Part of a small language model's weights: no biases in attention or MLP.
Each number is 128 + 24 x the weight over the matrix's rms, rounded and kept within 0 to 255. Layers, rows and columns count from 0. Numbers have three digits each.

# layer 3 attention query, 192x192, rms 0.106, rows 18-31,50-63,82-95, columns 0-95
121142126142121138156152157129172129166159104104114130167134122156110168156144143160134129142134162158170103137097125140126134130125083161130102132146140111133118109144159169160135108114113122149112127117143118140118118124170110119126121097137128121127162120125153115154107099137143138125
086138102128133116128106184132129124180155145105099128155115128136132142122138150134131119139156163159133071164108171126156139162116127146126111167146151128126116123135137128153138099139125116174121114107165098169108112139180148119143119085119101133114142117143153084154136153115131123140
166120144115113133109118109135167129105075107145114088131155129127098105152123121124135148112104109113091134119140112118111124123134156133104127122099119125149114130091125131128089170127106139104150102172138131073122129133144109115132135143166148154102133151128122148099105113140123148145
106123119113139105120159134133079132144127147129104105134087119137139126136163100092158134133140116140129065159138130149113123152126091145134121130149096125079119120149125077141136085131127117147137108099153131131128095140149151118130135122148112125109106142135077124117176107079143107114
149090104117138131152136143132091114151143112145139095145137093141133164142130108149162093088159103156168103119119148152138115177089125151194117151116131136102104162148107051092119103143158123141117122124137087097117075120122121113126155158135112165131111146124151169132147112120158097097
168097117124165089127099130110142149149093080130111180098132167119156107072056152146074106162115167127129129145125120122079102118125151121101123088152151117161171075107098154168105158115107084155129144128096114106093162086104123153136124193124174128127110142099107145157101111186108101132
131124100151092142117123157125142147141143158114111131105164168146041072086133172129133135120104178139146141105086152168175074164168144134080103139119173128147151131110161155136159137116111122077178192151156114135151140129125106148148134096114115105139144086153151066205131124157145136153
109155142104127122075135157126110096178200178111150113129124127155160156115187106106144108135117147142132119093168160121166157127104111170148127127156157091100124140142108140109078071113140120163113143138167132174138052162149078079084131143140132032112132131158105142147121140106168162128
125108085130138169149131089160145169102189157163092080134123164126165164161113126117155174109150103127125122125091139110102148110143175113129168149120134125073150111141092137137154123161167129139118140136127156121103104116134120154164134125149157151094132118100165121093112092068167111070
108177068073164084119139180135133075150139126232104110113112156152160155074219139119149140149162162143092112118112152114147122128082113224096130100166172127156155166134144054124117117142116159131138138106130140176119098121161124113069114104096118158099113098150086106108104147132098170115
102112152104130174149109103111167106089146142162141130063083159138140098138064099124155087098146066143170167115087168108126140144157142146157097136109144149173115121111141160146132171143186065117136141146082111156115086111161121143078123124130135149119133140085098103132103127115158099129
102153116116148157145087088134163120109102167104153132156125141165165086177151087103152136138120139172102098111135193082133120123104123168149151100122085208153148128133174100158187075060091164133159157120133153148185127159140117130132130147125143178160126106127144128190144112093115129115
121133146150142161143139127131130167092071138072151164160153108135153162137087136147118187097114073160120126091154152141079136130120123104110141132134135098064124117101130167126143078106157124044121104111069109118141165150177094127107152132125162122108158147125083162128097161157068164197
107157131172116139094119130109122099134154126068073099104122134094124086138121132131130107146121137093122104158099091121143143116109156184112171128150148169113123089146107131115115167111189085142121093158158142120119112146122157160110107102121134158066148105121118136182110122126196083144
153084115110125121159114100126117121130146171125089121147105134155125177128113165151132084137078162147089122135133141158100109119100117128126141137113149126140112101116136091141196113132099113126111142129162129171114116143124154147119117129129135128125109129111127148102135125119154122092
116126095145135139147184114151113147153142135123121124155158122070162126107083143161153134133099142126109131139129131133091116113124131103101137175129173128141105113130122106106126141121120115146178100099143167134102151175179120114131135130148116147114092113116157145131160115090151120085
123116187115105140106111118140139094126073140108111101160095108121126119123127123079158180148105111137120138118100107137153121106142127109147111138144111079112130130120122124135094178148100140106141106138105073114114132108124150111130116163165134141144140126119092111122087108107118145116
100112135131128085140105138141134115134146121110110128115136136119155117122123138150151152135105139119086151124109105110133144097118154113158153134104136154135127087145103109124147099157141136107135123123126130129135127144150138113120086139115097114135130123145154137091148119119157115111
118141119132129177136149117144144124149155163110126086083179124140150129118109132131094101149124138129164141109163149115152114109080134126185101130127131121153122112114122162128139118130119149129122123115149124121126160152113147121104133132116135145094123160123142142147109103168120112112
125174134096145116121095135090129110138092130134140120167117112167113117100148130089143112133114176121150126151094123137138102149103120152117106115132076103123146107146168124110064130128129103138142124163135124107127100137092144118087155123102135147125147149164132068086132159173135098143
157112117130129136146149125098118130099129141125090138171141139132127142118112128096111128147145121125123110095136111160105139094136095132136120142172104135133105112135121097155127135139143131146132084129127149139101134139121153111146142114160101141143123156111122148069191110093128146105
122130160112124135125097135129181170131174144096145169105093111171132122160122156114126122142149141106145119101103126127148120101139116128094139146141090158137074141161132124121114137123122154138078127121129135144148086164161066114098134107159158084131132139132129116087132130115198181121
129163098148131142121127154138128157169176118110137104139111129129144138166134118116116117120102118079135142156148080116132150141143114098103160123065138120105147146108075157131061139110108114117134095122105150129121086116098126198147143118160108126131125165126105155115119050070111109142
106177111119149135125117150125112123114113134117130131135127120123141139107126130144120124133185135107164155137134133102107121129104132128084153103086130133120100129136122084127136101113152130122151118106116116151116101118146125159126125113148111124117101102124171090151118133116130121121
096093137116112137109113115106162147102076147196127138138097112147100116138149125131103126115170126106143122148135129125151135112124087128128105118163113093120135162111172132124163113148082138158107159125163128169125120140141130109123107109134119112167180135081114099143151119126168115161
126107118082132108109129102094126137107133141147180113137156121122144094170137119138117146085144141126161139128113138086161120134128087175159101136160093129144175116135129105151139085149103135099132150121145111116171151129110142137159116104143164176151173111115112129128120106131136135109
101145099171136132141119139154076164155140124108139124098157125142113158136135121114105135137089115127112122102122128124105127145122146150096140091135158146131143171108143107125127158155127121111142155119103083144131089130130106145080142162105149109154140119138109148154116167149107180145
130140129142110093116073147134115139072106122150096122118123141163109083098194118144149120126099136137124116155124102146145118173142121139135111140154114154135085103092151183114075114130161110100103138147139175139112120133153137156135117118117114109110128139139085078157125103079131095151
077113155130111093112136128127134153134139114098123148110089127141134119148134151138102109103121135090161099143102148142113156104142191162088095124083123147113138167125169124129128150099147147126115120139136127158167144156156124115121109092146122154130093151118113101123125131104145143113
131122095128101120127125124148124126168110109079129122134108112083153133138175144140164122104111148131080109122144120136077136124127128156088076173105156125108097139135130097155127143135115119132154098155153138154128169146118132129135138149129141132152133132133106112174144116108137086133
163118161087161112159098127131133121102116128189101103096141148154107145104141133085123159123133122123121118167120130129162147153118120150117142154142114131127117106092122156151104116161132120085123161123108119117097107136169141152069121119151164138148167112139093102096122170158125167152
062129110081106095143116102139111136120135160112096102127107132123109125168141108106145126110133105103114103167101123121114135124155147162103091154115142106121122162126130080104099150070125126145119075129134149199160106135147093116160160136154101092094132163150108138151191099077188077135
112130119101103109120192128152164114148141169125094122154129139094140127132128142087155081131118123102120141127132095151123119145075127114174149145135096119086112107154152120100070085126139169168115076140140099133115119127135102099194142110128103096104115144142135158124157138156131085140
170136183127131094116159124105155130090111043177163169172138141157150136076096140147107156173132133180120180121086112155142093109133104085126107082159118155179173072066110114137114117119132134107128162145087163087112148060083154155130100162161160123131100143054124141136086111129108146141
139169125148121149084158209115198150146151138155125189138123187144121121141152144130161106130111139159114140122111132136150081102120108132062158127171116149131093164133157172192130113168102148127168174108092160101101108081113137186166091111151118157119177079122138077135104136160144129174
100098138085105106134147105106127135112111169164151162092095163136158140136129141140137142121156092091142137146119112121114140137130071143088155143158124073126123133133088163071099148153107110131110118094168145144135119127109156162109133154138106107140146152117129115110126118093129150102
140130130127076175162098138064137139084130140134159158102110148157090122139109121171130133092144053116110099113118121128124103151152106140158131179114113113097140104171081112137107075116141165127100135125122133164141070135194173189137105134116136088162150134123134127109193096132112139142
112127109111082121129087139106156126156158112134147136114089118113132111100136134105117125107118145138116138108119146093139140138102142168091131146168135126180174155133101115133136143137128123117138142109089125147156095115168084163069124146122126144105165100124165164138111101134124150103
116110134119152153150115100098170090097137153153162112075176118124083103143158086123149126116131156148118118094160129149155085170124081105174083085162085135132126129080100161139143110088138107120115144151120116104150109134154134092143081105100127147140110143088134121129108161105165126108
096159116113105136118077128097111138063105141127117150122118170132116079158114122113118152119170120094137118103109137164134151123139052163098107120101126162134147121119160131100145093120076146106124166110130108131113112105168111134145119125130116145123165106115150116161132124108128149102
129168149132087115111139093114125141117096165071133156160124116123104142122114173111145140145108142145119107131159159126108171105103114180098127111145132143098126122113106176098142127094105143124130110095087146142163143152093134170120124162150124129128149133139121147126097076177137176145
137137110124098144107103119097137110074149131087085127176090133130120145115127081145116115084140119112140130140119121131121129129149149093100138142126125111087125126149133094104122142052170114162140120159059134165161091184107119112153121105164089162100106114102131084148133144116160170142
# layer 3 attention key, 64x192, rms 0.111, rows 18-31, columns 0-95
140122125142130134134128126162142124097139154141130104125107101106123150130127127085142122128126122104113117120143131160144134125137121127130138131131122105107104093135113112142118102137127105143103136122149133111110150118110136129131128123147113108136108127170130143130152113113130119134
141134121138089152155172141146100102098134126088135087098147136134109156152139124089083122125144076087153122126108128117122126140121143132143136104108129114142115144148120116143150090121142127152088101127100133124139102121133132111150142113123098106126111174165120164105131110136159118120
120150177116095117128153124133106138135119136133171152160104109114128109093098118093163132142119147180147124128135115131110144149125139094144120125103116112108144126150180097121124141131082129131156193111114139134131163127115103163114149112099080135195150051097144141110145112127158139096
087119153129129131134132196119142103112117114156152092175159136143142117089110135136130105147128110138099118126136130174150137121130108095162154078122120101133118152154131123127137141151101105116138183117150110111127118137163155148140124073143060119137145130154131135124134148129152147103
138108087091116147148141119180084155091205163082073077098126146099138161200144129070127141100104095149118140179143099132129156122132173138155150166122098164101104157184147129142071154097147122176057145132167122145137094186110145091132150128089061074105077117173103126133131102119191144104
124122101134134131149111139149102111141145132097122100129133146148106105152144151128090090105111124096097108126137129144161121131102102128159087120086100119106103121124131143118105139132141136128101128130149120165133101135104152134155094090185135105113095155161113118122139096119155083127
121121105149127143146160116121097134187134119145172054140109154136098175144136140134134140150130140092141100103198127140104105116102083084142095117125122093112136157136087106154140124186182120176113127121151128123150125142107109095095115083121123104156140129082134125147126123094138109082
153114132140103127104115133084121146138102075105132146153125148133113092119139077138157087149144156109137120109145145134144124164155117114128094111103125134114079105114174141097134117143135125164139149130153125126131122141171090152127117141177129155123139102147136125132125159094097143148
100178147099126126104113161132131126081098115151122076113134111154096139124121133124156158085150117121156157103115133107140152157182154073140090105146108109130132121155133189151110159079165180133120130126087141131132084121111142161135143130091113152133111106115151104127131125126122149120
175122127164142122129175137123095165143149134167139111124113148158122159122144128120119101101132154132186111111143148178096171119138102126117103117098088132155123130149165117170152121150113109155098120105129196108155093146159108123160116105117123144107164130164139114108105123085106136165
112070167157099198150163148104155154174135124135129122141128099116143144142119154136127133095112109104133122089101124131091101113079147090110104130160118109104103142120061181101186126153129073109147133100110112133132124105159137107159103120134100092155122149087131079144131131123124155135
144117120134083140153168163099110115135098148148108078115110135143126090129105117100119129078101158123151164094123149105136129110114152123103091099090116149120110109133145099124120114152111138089128176103157119105151166085169109145121120106104089151151140077071105117111163134105135117140
160109111081116135137132115098125108079083089090142138157128133132072175173154117107107120097118143143140135104126137108126146131134140124137125161129077142116135114135176109125087119178103116114096074086103114130070147152079136111090161122138176135129117125167140139098138150169125108110
081115105120092129163142100099115118112119081149166122108119167148126125120122149173166134130136161105101134094099125132138106160100111113159124102133164140102087106122163137150120134121141145164130171154098119163161100115161122134129106166101091127143101129125092122135104105139135061153
# layer 3 attention value, 64x192, rms 0.0818, rows 0-22, columns 0-95
157143125165097130121146123111090136088132128115127120112098133154141094130153153126092162087096173161150141155120117142121108142115128167121128124118175080105096158138137107074105143097114131152162144110155132106168122096115093124097109134106135107149141098156138166142124160112104098141
189128114127174143156114133139148147161190159135135100093140134114124171125161119100124145135122190150136128157129087102112122127141136111120144131127144141176121116128126112159103139139119141145144122158104090165136122147123097108171096111148118104095152116150137056146143146099158124137
097145129141149104152143165098137149090180154120143177101154128129092114121108053128077115126145086127101118177127111174118148126121110134110121167118147107113126132114085131149135098132110116108119142118110115136134139065131154161127159068138156087170132118121105133131136118140140114112
126058102151141123106143105094164081160092122167072108129034099123180111084123104191142150112117136129130141097163197098153151105113124116145163123125132115119115127172095098100108090140118149147161122135072091128122130108161131125124139138158127116104098106131113147153130120122110144138
131058110151113092144162122145160145117131133087081101132107128112138116136141164135143076120091170116141128111077134162177120103209115177102110100159139158165102108096126138164123145131081135136202101151154113130149128176080120134150128110124117132099131118076101107114105131158142150167
096102125138127137173130097149126185115105172105096129099122122127093098135107158150120090119083171124122114157112147122152120114106115118106137087140133175165175146118086108125173111121092148122103119095149134144119122095165160147120105124133117169150116117121101144123143110140091106144
113166142132114158165103110158119066123123141113135173112127165078120095084112135125158097121147105116144070151131092114127121120101065117153146063139122083094085108121164155140128091161094142154175097143151117145140112131109086125118130061126171097161183168126156139113145129163151070171
132103139105122197129140150161173073154115119183090187060140152132128075136118105154145126147129124145158109099156146135159104116094181083151117129112143136112119100123188097132124113142124041120091167130177136115148100123120104123129087139178078094137120152100091161106152086147116134106
177169143121168124137151107137093155122101158134138088073114118110200164123102099157127107152203114148138144054109079107084154104140096169119188151113145148138130119093153122106132092184137116178144130119111157165125136103165146128133099165111109129105103049155099124145129135104134152136
096143126106098098118125170129123083103144148169162152119071087148151176169109097153106168127165140097160174119163120123163136120096137136150091120128130131121136148130163152136116163112098126159104135119130099114084075134103177093144096159139136104108114069122152159092143098103125106142
106099123121167077142150124131117148112131142154136113084075109113160196117168100129120183147102112130122105109124167068139112113169107137062151124114093176169115093109119120112122183208110128105138113144111118126167139115097157155138131187079117131142102101121173138086153105110127122108
134139117101147102165116116170121137140148165122109166140133140162146109162124145114130191112126111136156164136110093123129135100108156108119146098116093121118116141103134176131131092120124153100110160157145085152160127156078076163047142143139075123134144122121068111099113178116077120174
130118148100103138170161117143142088165145148129101115166169097145135181102088089118118143109136148131182104126138189154151125094167154092153081147120134133105143131156126130156145124130166128121141145114140166132122126129146087115090128097150116112138103087117122144107147100179172123064
140155186130177142121132164137119133184142096115133118116152144163114135149090133094139090123126127149142129130110091121139140147116158134114118152088142124127183216097148149146154165127159139100123114146160143117168108084173096085092108081140133160135153136137145143145146097131144129107
122138141106116088122135141094072096153153117157112139162138116094104132116138141127134076154135131156119030150135116144099144150133163134087093096127112117159147103146134128123136138138143074176106067172134148149104091095088112120142146154119116117092118136110147156102105133137111139145
128110100105114076116150145175097134142111088131146174139148113106152112098179098164110124152097156101137143153130138183179135129149142098128117064089156129136125120130134117158145084113158114141148105168142192109124132160105142192113105119087096107133156103144097140172150167143124148120
160117119059127096102101147094142071147128115136132109122144160107127149080183086126164154101103133086121120144117147166160129131149069158104159143110113123174110128130081098121074149052114131100090090139164155108171124119132145082117089172129126107151141104157138144151131113102158140151
108131127080128100106148131155109136163137138114110154140135116128136120140105091167115152169127073126094129111143145128065116173135133106110142136128174115145156075078111135081103114135106155113122101129087104095131156141127131146179108132086131125132113134124120128094097167124137078199
136138069122135148108151102143110123091158138123107137106140105140119152190091108116143105148125125143155112114107107132074150163104120122111163095164172140119113123175123093143133108127138121171128106117160158114167124164100116112114124134090117165109148164092187129143165144137139127138
103115103120123128167168150148156122146124114130121131064108096157097178158157151118120157146112125148145110112129149067071116141107099108116143106073114176097094160112147132131108103185164166078135159110124174085131164112119123144144144148149127137168167085138106126156160125182102107148
123065130196113126099133099147091142118193132114127155154080171119148111128112149126158145135127130130131153147126092164123120128135141125130131098185118143113118084154073087157111181124099161161150087118140084157088171103109102163094105143150120107144121161106123109148155160084151159137
103132078123156090129165128094088109140140116163122121113128075080131140105091164125129104117091150129166067128137092130151090112102122115130134092101101104157164115149101130124149153117138138141133117143139154126146106160154122130141140121128105149133155142147118098134112131139125132098
108110081106144115102158136178139154118180128158168144132172112071128105131150126142120131106150154094186125109121101098120140141110116142114120092184153103120149130107092141154057159147166169138074106128142132107084135141118154139108112079096134089156137135112105067107102136149140090113
# layer 3 attention output (transposed), 192x192, rms 0.165, rows 0-21,32-53,64-85, columns 0-95
116160135124131110147154127114101176120124110132102096135105160149121101136104148105133128128151147144107141156108161129174141159111153166136118132103143116139144147123127104130133161175119128149133105137069132100106094151107103147113140100135122113139105134129104176172121159125144113145
088145117123090111156092106149054102149116134078077127107162082127100169132120103088154141128120098136165133134116137139161143121144155121082115116177125132127120120121132182102063166136142104132127108107124117175148105123125147137139127129098106103088123107132119152144153134063092121151
133132129132099139096127118123130158113138135133111125141159136112151134126116095121117138127119137108122162150128104163138125137096133103144177124123148145139165118101102118149152098131126104117152121139099160122110135086127164134159123099155101116139107109103113131101145139122122142118
134130116154125125130109088092155158102134066128121105055079115105135138101125126146104155126166130118160083114180163121129136137114170057082157147142152083107100135160115108139118115168165146136145145115093110120144125148098115099129109130096102155116147098104132166104103159168130134137
163124149139111107177117129148129153169121124119155072143162073133125075140107110105099131113155149143169125131144145112174157106176077167102082136151121139127124101104107069115139145129101120137123109168119099130099131150114115164139093118152122179084122128131127090136089124102141117104
142117105111099105114086130124068101136121142104091131126152131104074122084120113114142188109116173174119147115129161114093133093110143153146154138154126125128156120124077134110136093135121146142148112094133143085127177120104147115161124154153117129089070099117123119158185082151150192097
076131133130093170090194119107138114149110168136143182117162154135180125119115122095179087083138141119114139120157116126163133133120135114137142092131133093133100074171155082157117133130096142157126111139145160085129093130128144178120093153067134113179096128134093131144113127148152154143
089069165133109125144128120113138081139188132103155121098127105116119138141149122152121108140155089083122121103149130135106102100111136110109062123149090079105056079124130095126147099149185105110123093110151126151089098140119136089114082088116145142125186126100129141135111102136124127113
158105112074123151101112139092110139138132130122136133087070098111116167123130153117126166116070170111133107148106126156130116142147167104158110180166165091184100137105124138099117133136101125148171098185148106132145092078135130128117122148113127104104116132135132149201124082128090149128
114155149141140109164141173077126093084135124165162121087068151116177160160174129159121085114124110144134119096099135139155099117096086140192151129103139148113114093122099115133106182142152127122073111137099154121110132145114117131123132124131115119123131119185132150107155142146118138147
086155101126130087136100140109113108181154105103104121075084131132075139124101133098123141132085130122144135169134143156150156080106138120126120123147183112115107125107140153194114135135161079085168147118141131165094157102164137136107134100144093131119135114120136110120125082165111113113
140145094117093116140089131162092108154146111153103159098124088121136149105128153092135115124113093147095129084132114096120097127167113146131101104144123163111112205127081143149136128108156141094136152148154149181150096169109163150130111128099140151091134152126092081159099117130126156123
134126153102089139159135134129144134062136152122121161177100093131190117168151135137104155149146143128163175109180096078156157091165126108117116133132136196114138145192142109131121157125096160125142126164125117161155101126122139108142146155084105096104132126133096171123066138093115184133
099126168137134155130089109093120124109147109056108141141125134121133138102129109080109132119128100160154158128143120115197159096151150103129084181142113118158123114103129161166122115136164121114164074142139149128197125128087165115105133121138116092101121144121135148149139113079121115132
143165145129133082138169186098128111105126133078109119126119126108147153141076088113126106180143111141150153096114110119097142104133120106097143128125108145149167115130187148125105184089178162092106085181081141085145131126095129151089148173084127140102101130085099147103131135145125098112
139121150156158077106129142149175142074149116164116117103102107132124133087127133115143119228122163115138167143121140112134151101164150164146131102127096122117155099124117135177129116106179142123154127141129146105123108159080107120137130144123097131142094164144143108127087122168104091106
145157078176124139122105109125120116187090155123146096103180145126133100123179100140127152093103141161118106133162101091125089146127122112119114129163077109124130109086149126130136162105126152127131135135132100118143133153135102085104134110144109125085116161125140123139095092172135109117
119171112130133091067161105149135151169157138147151091157129138130122071107116089127118110127115132130155120151090143141108169149101169074144109122106141132159139116137117149128066154132168122139162139069126162101129139146128145121122150140134115131192134139113092143089106088128110082195
127111125163154100219157125131143099146126123155164116128154073181128174167121142145102150182119111179154172123095116122119115110089090123148137115165120084140133111113078099142103091141137118136096088150151135163137178113080131130156155175106139170150130115075090189121134105148100129121
158149104134170144167130128147124134119129114148133093100149114128072124102144161114101120157112140131131102121124124156139175154112116157087100110146128099064119124113148153147104133150129130095139161123133129153122120131128146139107136112099145080078129125128096150107153139102130141164
140144117131154100155149132150120109098101136123161118147158104154138136172110148121138129151120115133135118163138139101132107154114117089152117096154098121141116168138114090166098136120117108157162166111146156159114111137115135107149151147133096131092139083151135118162140143149152150152
125116120093163109135118175137101117142127099105094112113097116163136134123096158126129112104115113102164131115199105179160115104128090152155132102122046150127153121114135129151104128161137077062108142127125136145142131124121123140143124114121104146106124127155169094107182116115108131083
194083120135142129142114161138125094073121177141138123133135156122111140101130107108093122152128082124167109143179156127144136144170109123161153141129075141130148096114081159115158120150135123111121087151161123134082160133102151150111082131110095138131169088113085120098109112125118172125
139098115159113087131184117108156157114125109147124105141101110120125121135155153135125084116136112113116075130120158168134108144147106132108121150047140108057111133120084147135172111117135175103133117096150117133109119164108137117098150078140168172148149150062084094079130135147163117131
125146169137120101109111138098122079170128140128149142118105150131131139117106097118136123162112102113154131132108112090102113127125097157107133085136121136139120158146129109049161163080086125094072108149118110122123175179137103100092105163084167158081122144165137125138102122135107188140
120138123117099149140149165148121123150117158122100160170200150149087116155117124092158120161138137144120103138090150154123092136158142133109098150131153145139130132099135138124112133121135114100163099108134126119139190121075147149125156125141149134119128135110125149132151150107094105189
099129122117103150081128117110121136106146126172115147122139186120123167136106157152134139160148118138115150137141132120112110116108181085147195112093137167114167169119126146121151130136190160142131148122129152131138122137163133098147156145104136131132148152145151135139119136127121094133
159124172159133090163154122149106111146106110113179147123113133123131119157146126131163136136086079108131097125123111147121134171133142124109111130087159133158086155115118140129104157158140106127137154123095112166041105120159119128138170146121147157132119155125123128130102119116104110127
166093124149122096154104127116119103160081089119088109134099126127141137111149140195092172137082112152112101107110167140078134158082129155104119191117150166116152190128091133092159133087133124094088186101091154155083162144115122110098136153157130132084144110155116110149143135120066110135
116171095166152135142136138105090182120087124086119088115138149145128138119092131142145115140099111147129134176146141137136129129130137147147195127084180162139151155141097148107114126136130133155125121147128122084158127128134151170143153119106120123117082146170121105139105120136163147124
066112140161136059177139096149147123120144071099100139163145165179060127138149185118164132155118141107115112162148148136141161140117128146140114093103112115094103118148098108158097107134151140102130119116104123110128142164136140119111105077104126131130143141106120085091154185146129103179
103086093146125132139137105127150175122136112070109164155169121196115102130114119097113123120138095101122139166190098129101111119155130123105110109099126126099161124160153121154148153107108121137159148131172105118182154115155112147147150128090147134143138152097124080148108098094109137099
123126118116091131120134094127116132122068123138131107124227124133124114145146162115161147114165141137145146114127104108128102155130093150162102149103114130155121158125138105119121093085135168171107133137125143117129133120094139091145086124150098118127085148078133136128119129140147133116
098099133116130145099113128135120125086142129098165083159132144094153122135111079161120126131112160142086128125152145135107139173144124149144150167151160113166151135137122124125099130126102116146135108101115120103087119102118122086141145101120146167109133115143181178103130084158128119128
135143118135152119100152117136140128103124090119135132094123142127089161101132145117178118141132117127090096148142108137061125132114109154120140155111149109150100120127123119148109135099155132170069104130101095064128131111128134138136098150122112175154123158149127085142156129153124097120
131134138134133110141134126120116169150109140180160144110128133119114106152151142118098122116117138109120102128136150158111084117108120161117107096136148133115102131160112119098150130158082102149100186123113104132084137144127145120164130156118135117114141100119092094150103143138115162137
114122142125127151113079136120130136160136141129135137123085118162129129163101153139173152124128134104116172133120151089165128115148088100191131140120159102104134148120086160127121096120100124109155138121156073100102126155147116130132096133144133143126152130152145089149154143135112122120
098118114169095143141105116148107098146099117094138139130111141156149147150085165123106131109116112124116133106154128116096085143106095091133114167113150147111122183094082119123139149120113092112110131102141133134143126130169148146105156145154156110138138100115147120090131111120130135163
130106161107146164125135126106188146067185113107091142164111110148075113108131181136111127119125121132126197134115123131122184114098111132159148139144072105108151106127152157123142058167152117137120129124084167119102142119124145122104152114140165119177137121124124126112148147107090136150
138076131120136140172116146130149142149123162085144133148153105117093171135131147129129116110168141116116129069144087099161146121127142162130118135172121141114130151145077147103159110145150132119117114168143106132158117153125107111088114090107122101091111150148182063107135171151118127089
130123158094143141086096133103160141154156133137148095147095133095103102088177117140083108089155093116078095147140142122191122115155138147148098110130122091132138137108166153125118155116118152086142131107083109109101096137151153128132114075137162122121143143188155128103107127142172143117
141135146153091147104149133165111124139101104058143156151128137126215110134103150162162084097122104117090116120140132160111113116181155128108163133132153128165153139125092124107131187098128114121107084152132120119152119128112077107132115111112137133150131156154094095121115131117138100121
117132121109147123156138150127140138148148137128129122103144097107142088165115128126120160114139146106106108095170113109123110135138137109086110170072158126134091152123085152087146131121172128124121161126113138084134137146126168134154119087100125130138125123124174127108137145125086103149
164135145164105150166110111159179108118108139140143160125123141110111108118151137149116126146140112166090119150107143104136118132144134087144147155111156131146138160164117165135130118096131131147124112140114133147086143135108132102101100140092135128153140103138110196151128136115092105161
116147131105090156081134080127160169185159105116125119136102057104136097170123162152142120132103122160117109115073115156095142083121132117136107128158151127131083112130133149107147132092142144102203122116147137174147152128144156080125165143121170122110114166142169078135122136120146144091
123118093117108151108089119098148095142117174085142125130166166141113100144080127135160119138103140123119176156137141086167114144101113114150173131161094130121147135136110144141160137143125109126132102172150132117142157090156084115129119120147099101111123102188118146151125150154096178122
145116097132116167136083141153140135124072089131098107115117151143107146128163152131128140111112178182120100106166159171138085134160130106122097163119140121063151138133134199175132135196159155160152094101192160165159105111128136118125115124109125149158097121115077156119142137129135115145
168134135103174099142151143162119135099134119119141154129122138125138177145118145141085134128060139062117116101143080155096180125116117162118132098127157129158128130111114127121127121103087103139054147177168165146120099086162109114146117163078173077148111150158138115143107152130163140104
098163125119178148124158119146120110171128133137136154114125075117092127088147098162121148140106122124135054113116143116111120166103102139137127101158138074113115099162111133158114149105111112093122101090144106131109115115112095105095171146065098115103093151163051145153153083147132151100
154146102126125139096124113075143138147127112148120122152186103135143161135153129120062103134150142098140125121130137094101150097132140128137125166137128115107124083124175138133121117095097103109130090151150071104188125144128100159131149071135154089127146154119142132094118137104157152106
055109150099160100161104127098142173116164146152153135130147098152067144135118151105119108140145104123090123175121097123147131104180135116133103104116141122134126136125074136136103147167152055119147071139143119153151109115121147131156160126107172144133125112109143147149136140108116144142
105129108116102123107138087148166123106119125175162114170148060122161138168155154108100111111124133142113135095109134117146142143120118121092132173155104143085132129147127120152154169097129161141110130133092139201138143175128104131144147115084114142119167111125113159120131168091116144158
142158100123098176087127112127112130137127174146116144095145104116159121080074142133082116087109108111130120128110145119173142117076173084094127113113160116149159112115148160121131138077142113138083171103160146144117158125125128136125184150154128101178144162144140144114125097094105135151
149095133127133159110118108159129082125095130171087107127135144101109158151151152139134141149096179118109129075140168147109164131127128095088156146162148102148121158132126140119147063126126094142155110135113134137104083150112142139136126126149093124110124135142150141125148160167161138153
131114140163128150096130131166111147108121125133118142150106122100181145123121118099107120114134122108095125135129156136133127123103147130123155113151125151128157098125124121130162129140104130148087156084147118082133098140164138156142120132144129146106178135136124102195141145104123142164
103114156144153113118145112082187149148120093155161098106143120149110105134158148136107150103181142103156129122112148117132131104106130172142096095112120107100107103115135105158155138126117183164126124115104113154105161092157137161136138152115121107163107126162101121136148149112153174119
099136114165137149163057136129117170129093118108177119116148145129154132153138139115093131119136150096135107067140162144172092172122117137143125120123144142122155169093108110103149152116154103110156147104135099147153131148104133135174116088137160120114167104118164133155126161147054115107
128097106114080180112151109144126109114126119125122108157128108158162124140083119202138150108167119098110141086118127146083094116149120121204162120160108130124140116122141094140087133085148135109123165109112112166121144162110136132137127133121117116128120139122129153144135122143120093120
157128105140118110152149102208141136100112172126135108154140121161132124102164120119087146128133141109118127154115090125124134134102132179077127095119119162132109106160129121162153138157179135089134132096139155121131174076136140129095122129157134165110149116120099122083101129123145100113
134161117162116168162161127097185169151147149155094105138129147138067122181168098161135109102133160101156090158118111121122134154164148197075114102131155156166134109152129157096103155136076171157139139163119104143098152097158123118119092085119141139092158106111105120118098116119147091145
142094136128123110121116113139067122069102171169116088105085097172164152153128109137150109141186115128144132132140166136147089142181139150137072116146133164154112121129120100138121136135104139115151178142132106198134071108134116146159083137139105171108162102117120125157129154137148114099
157137118148067137121140120118154134094106112194164130126119159162112140101162114133080161136093121129104126177088161140105178151115129102117097151088146066123093101110137112116113151119075142118119116109151184136052113082125125172113154166132126100146141079141080184134159111091139123138
149134106111120122136116114116089110127106161104110134115141127126098149128087176129150158131124133129118115156170116105093157134121132151102076144117174148098110112125119157112124082178123129131138113114138128124116146089138134154125125156155144102094144126119086120139153125117124137085
090102139123135097135100140106113099181129162160128130127168090106092148143129123101088190130146125165146090152114067128103093114135132095143111158113149113115105099111116126115108113143150111157133121099124127137104172103140162163126170151141113143093120149098155180121107093161116142073
113141161111120138103116094077129134138117154136126136125097165119085134090147134121133084094135087117103129110102151133142197073140142213155134138138135115135123098132173163125139119152117139084080093130139104129150068150162114135141145145116125136117102120140067130140101117116132149105
126134128128103110108144101081137154110097160098085086141131110121160101167113134111148162131132118098123138146135166129131158127124114158070089123121139112097111136095148131097103098127114147114156150124179113110162110138141108153170196115169221081074137154101138152158121112123132148158